Each number is 500 + 40 x the weight over its row's rms, rounded and kept within 0 to 999. Layers, rows and columns count from 0. Numbers have three digits each. The size before them is the row's rms in percent of the matrix's.

# layer 2 MLP down, 128x512, rms 0.122, rows 0-127, columns 288-319
096:498465554567465484529512502522542463538555447533483577522509474506454472586477468448425429480537
100:506544555605480506557376574515561494524522473489509439508474554540540480531516534433490508526454
113:477503512554527541457532504540503467497531467514588500536554544499534434519464548521491488523526
104:499457407461522491450473549551402479457489595521477457437485557539512500483502472502562531461386
096:532509506526491491534506448537547526460494541450500522463519559510586457477519536523444600497500
103:535528481510537482388511550491552481450520549451542515544494543463499454493507505533480468469396
096:496526497526593454482452455483501481489429512448496518498537445523478501448477545522473488508477
093:511557518488512465465521512485454513378409484546466471507480480550588535582490487467480476528457
098:504515484553511458542515457474419487504449453451555543488543403510502458517469539593510434504510
101:443444532568475549539471502572541527402483484424483482475573490487550473481516470486468555475537
102:512510550484531465454476527515566535507544567539504504526534503456494448540486499576494457531520
102:468496500466524472582480410500449471482550388491535537518546507470479440493555513578510453495516
105:509543486457531515540494457516410480453535521524504422461527493515530485593446537466499533463492
098:496506426488462412518465464459538515432607544486484528495413517448481466521550536508485518454545
099:454525461525536506538483501486543514518454477528470462505482500531512499534515481524443452466539
101:471423494489494540523391480465503482486490487568450539480601560485490517449502553510441510528517
092:433514512496447511512475545444541573505526561518466525485489469485519492549434477458436447548491
094:480422540503452515454516478504532529525504520540508506532484460462436538484484475515525444556503
098:466547496532548535441519492459563584494477480543501477532522418559556466474568520518535491516487
087:461542537550503437511448520488510540460464519414493555513515529415464545504472553541496498509534
093:488485519486484469546540490483491551450462543453461571482489506512470561510487501448581494475515
092:482535514462487499410498470493479534499483518497461563530503484430497516568469494476411508527453
109:536491501527522486427496485541520500532455465462500502557477536520477537501532480494530498471473
097:556517533483519469566498470474520505522553492469519507513502486437455510525533478507560548499459
097:572485474483395518554546508455488458514585471472483486529496477468456466481521497519409479452482
100:491528531465556517492545518495490431534458465497522495513528513572452515436497534512578519522501
101:508574476491492467505543486450531502496465483458447515526477487485478473478485505567533554532503
099:486506448533436506571512481474506461530459484492477515536509530543433516497478593604542484505472
095:511506495534483473456514523484549544539547504482544461518500512571540510537559516508483477535474
094:462542516449490484441503592527532486477444503455499471466521519541562539488540478443467509488468
094:497430484559459444464506517446556517527438573495515456443460515506456530567531523493569520560580
089:546599484508533519567427504465463519540509441525489495524516539524474473512520528490508518509472
107:553552526436509572464484542526537447499491536479533464493524484507523475525581451488486553513481
112:550512510458423504507604483472551480541475470546442552485542537526533582561482487488486429552541
095:488511525493530428494452460443419475477500512475528456516510530410516498540533487529542595582454
100:492475435506485454530491577528478504481504387493433503503501474561487442504462536486453556476527
111:444505506545519478506489446461578485531555468497528467489443479436419533486479557469500488445516
098:435461408470495497532487423553535479482493521590508521488475481459536448526505458516560454446451
095:469433512507508497536455517414431454464523550478451545496437492542504494477548558540597539593457
109:534475459537459565472403481528489475468532438451419499481564443464444463548537517502476493464509
102:518562531567523581465525501483496512523513509540520468492543494488539481529484512500538531512539
095:547417510507494424491528509493521487476475468545563585524430498475480481483468454520474430457459
100:512500436556535424491441466424429441519476462503488480492499475534514533570480498506544513444486
087:491467461535505485545427505534486528546463626490516480428485528461497470487492485556476482617429
103:483486500500428465476414451458480475504582524494546503442505518443508473524564466460484532561503
107:542570513512479550523481509499499520543521436588471510497508495454538496569550461517502506520502
095:480568507516467446570564477555528512487541479545520478482491525496532485511519500434557484458489
104:494480437491627554462507547546460545478462506493564410480475503529403483530468493491463475475509
094:498477500539571510471500508514362482497536469519495495426518528553569534514513445524519480593486
102:562513545477446503485547485495502512555484520515489585453480463487456465534476444511530374516506
099:508513486451526492458535454433556546547540514573540446585471476481474559570564528456554456479496
095:510508534480502490521444473527508562547413534461523508449492511473503437492474435423464538513481
109:473474513484528538536510522459444522538560582541422487496498491570501543476481551478480474527527
092:508574538430513508494519528567417506514510511513401476569415508496563513502565467542497496543487
098:471473474538483504514507464464505522450424516459540525480533496504489514546550564511467486518492
101:488484502556580545524479495516556527561554510395500501453484541531577504502515498441580510456445
096:523510404536470437468523479465489554473547551559492544474526495454549460468517491530493531478475
109:625495593438546524524508530456538513583544466529491454590519500486530473497510447544473545520512
104:475515537441493483548433471531427525459536457523488570535514480551490471558519517541524511521535
100:472462560538465475515502514520511480575514442480460472462451503524459564482524474532456443431432
097:459520593549423558540530533476539557452515395499558505513487592503524466421587467519508426493522
109:480446483527553521446550468525491481523449550492550486524460502514545431496518385472487454480505
098:398556511540443500490511496448495538462540474500491497508460528502461448494519501468415481468560
098:554486554497467501549489486499551528521447526505448468558450529476531514514431473542550500439549
109:519473485524524445591445524490465513505500493508557493605507572437456510518491563499470530530582
087:474457448470464493567530530408550457557529533555510432556539482542516566567536535521508486444436
104:512569491452514581558514527522488624542509466383406522493536535513551520555525504532454543459506
113:459516506538489541489501429489402534452440503506504538478495509489445563481450448509459507460453
092:561498545472438495494430534463449472445435514506500526550499450497541424470506486520504525515449
101:535472484546493506523488462534459521455457495472508415477500564508574441442418440498434539566543
103:505466519441503492519516521515541450472545507555546447553509444445533493453446380512517511541440
105:529529478536571526531462490514452533463427518420453509511479514503471509525537531474445498521533
106:484442533456496544555509439482490506444542495544464494496488494499538495477475495501439435473539
102:448473443414579578498534522509540513465520508529495447498446487503450488548427529488574498457570
106:480490538455525502527473535561513515476453532545513437524521490441475427546468435470510503528484
096:578534488489501531534477520516544524469450514535569502472464509564502454504445492474479461420568
118:454450447582486415515462497614556429491454508481522504524499480529544483495495495472524512427514
096:569533462545452518494528541563515454504445448493489439441453498499456485540455440510472441479499
102:502583521490515505498419550415536569552420471481444518512498501514501484463475510544525495512501
110:584546490543557521493469530500493438517486473499530455472546534538564469578540510552532501464511
100:482422481536437524484455502444549557442506435502524531484448443478464494471532508451432480476575
093:571516536489425443493515494447463471517496518472497464524462500472451575463500499527432531503516
102:486399516484486469489540592586547475420480431563442461530555538443522524503462537481536486522515
091:466565483500580499542440409472445560429487503499507464549488483506472503495483457487488467518502
102:542502506549497493487448453482493540551479481556466533502531483563505438503481491499505544519521
098:509499460582487489504548546449562468525498462501434517529511472597432487540461561493487513456503
093:513466498560382491495523591462481471495421514481556554475480507453424467508437500520441519491513
099:552483471458467434527446576499534430503487481501509529504489433447548518455445509520503503535506
119:561490524571525553487489447490468524531424480512513472473542578490493514482471489533511550547486
094:507526488523520467524512488419465531500454442479538523566536510490534485534541521476466577449530
088:524630494521528473558515449534527500517415440514555487498535555451444536537530442561528444501458
099:522539459532509509510435510533467493584537501517464502551510480606497481464534489484476519530556
099:499542470562421468541437565490520452422578544470520531462496459489512537440506462455546506463521
105:533532516486472464491485551557462496540481504512443520495552493480468478495506515472461490536546
117:431538552498500457514448578455502574551496480451508534461499566566476491480474492462493518461493
095:491524528580442540518518475548501497534476462521483489462452491496464467550422491519558545487488
102:517473462468486557531499477519548438485540473433493523482473479512481470435538443522515489498530
094:521511572481459549555490497474557519499518515513476491513542507516452504520516474395535473542535
098:501448482448485514523477476471523503533456513554471489498498474428507527474531495544515453482444
090:564521477457511512560544517468445456453462441467513493476537506487463377517498531509454514487527
104:476498450507493485484443552499606422464563526506557486544550516438503512495532517495413427448501
099:561462487468508502447487532493480489445520460524527510431453477466531525476459469549434536502540
114:540447453556457528532461459597564530535508518519433418514523536441454532519531486449526564502475
101:499436462512566538551515489492444528501482512467544568462405549396448504433435494515457495506465
091:546524506449441479465479456482459571479534505509479419497513463597512508501533599459484542520466
113:459586453519501439525492495454460403424546514460425491528514499511493563502439464441555541532535
099:514495487480541569490422522567442541520470489486503474550511500444546427538472487471461520527545
090:491527507509470516461473494557520541549444391497542533446477503548504427453513522469512462502517
110:571548494589458454570559549485512477472434434543548495467520445459465493452527515494476415482608
104:488459473510409534467474499522491546506460463467550499506492499456447425463476450503550459490455
102:491491477441515481528522555497545466533508489593454569535510404477569545558489526563524486504506
095:452468512485494442551595504455468476512501476556481527502509473531470529432514487480478530439524
103:517489473477531546515485462467401591500522511496551538564527505511446501468637522510487504548583
099:471506460487483541512474504495507485483531581513515528578599451484575522400435440507551492552518
098:528514538507406506516514537522576478487435487540456522481476589527490549455515479489470557533478
099:502542486514499471425470551496497471468444487479586528492550457525575537508481529513533504495493
102:535460589478454469499480537485526497468409435511464484463518512488519494491539467534486465583489
096:508485446482484471490480540456464500457507477516519568455506565495493469433475517447462565561545
090:460479431402521480589505492509536434491526509526509493491532502587550574458479527508415508478555
098:574482508545508478427525459491527530520481540505565521538474578378541466550476482439492581503499
096:472528482473516456505480537540483502511484453580477503491510496526587529580523536430521484481522
091:448530513410532493490459513436539489440523551539529480497515520481462529446494529479544477520458
094:512530564484490461507557474450466454463497538472485512474556530507498470516476529522535530516542
093:516485513502531504459643486506548461469527454560453489513459519519555424482484537503535442472443
105:468486479540480485527426492482483527527480589529548468428546487485500555485498545480491489523529
109:520504454468539544362514458516438512492536515536474495520524407504469504501534483538501484542462
093:474494509523479495476526562477445495365514467498499552513497520483492506466515505473534481465453
097:547511536503473491522480463548476604515474441504509542572511494467426490416506499537515476526511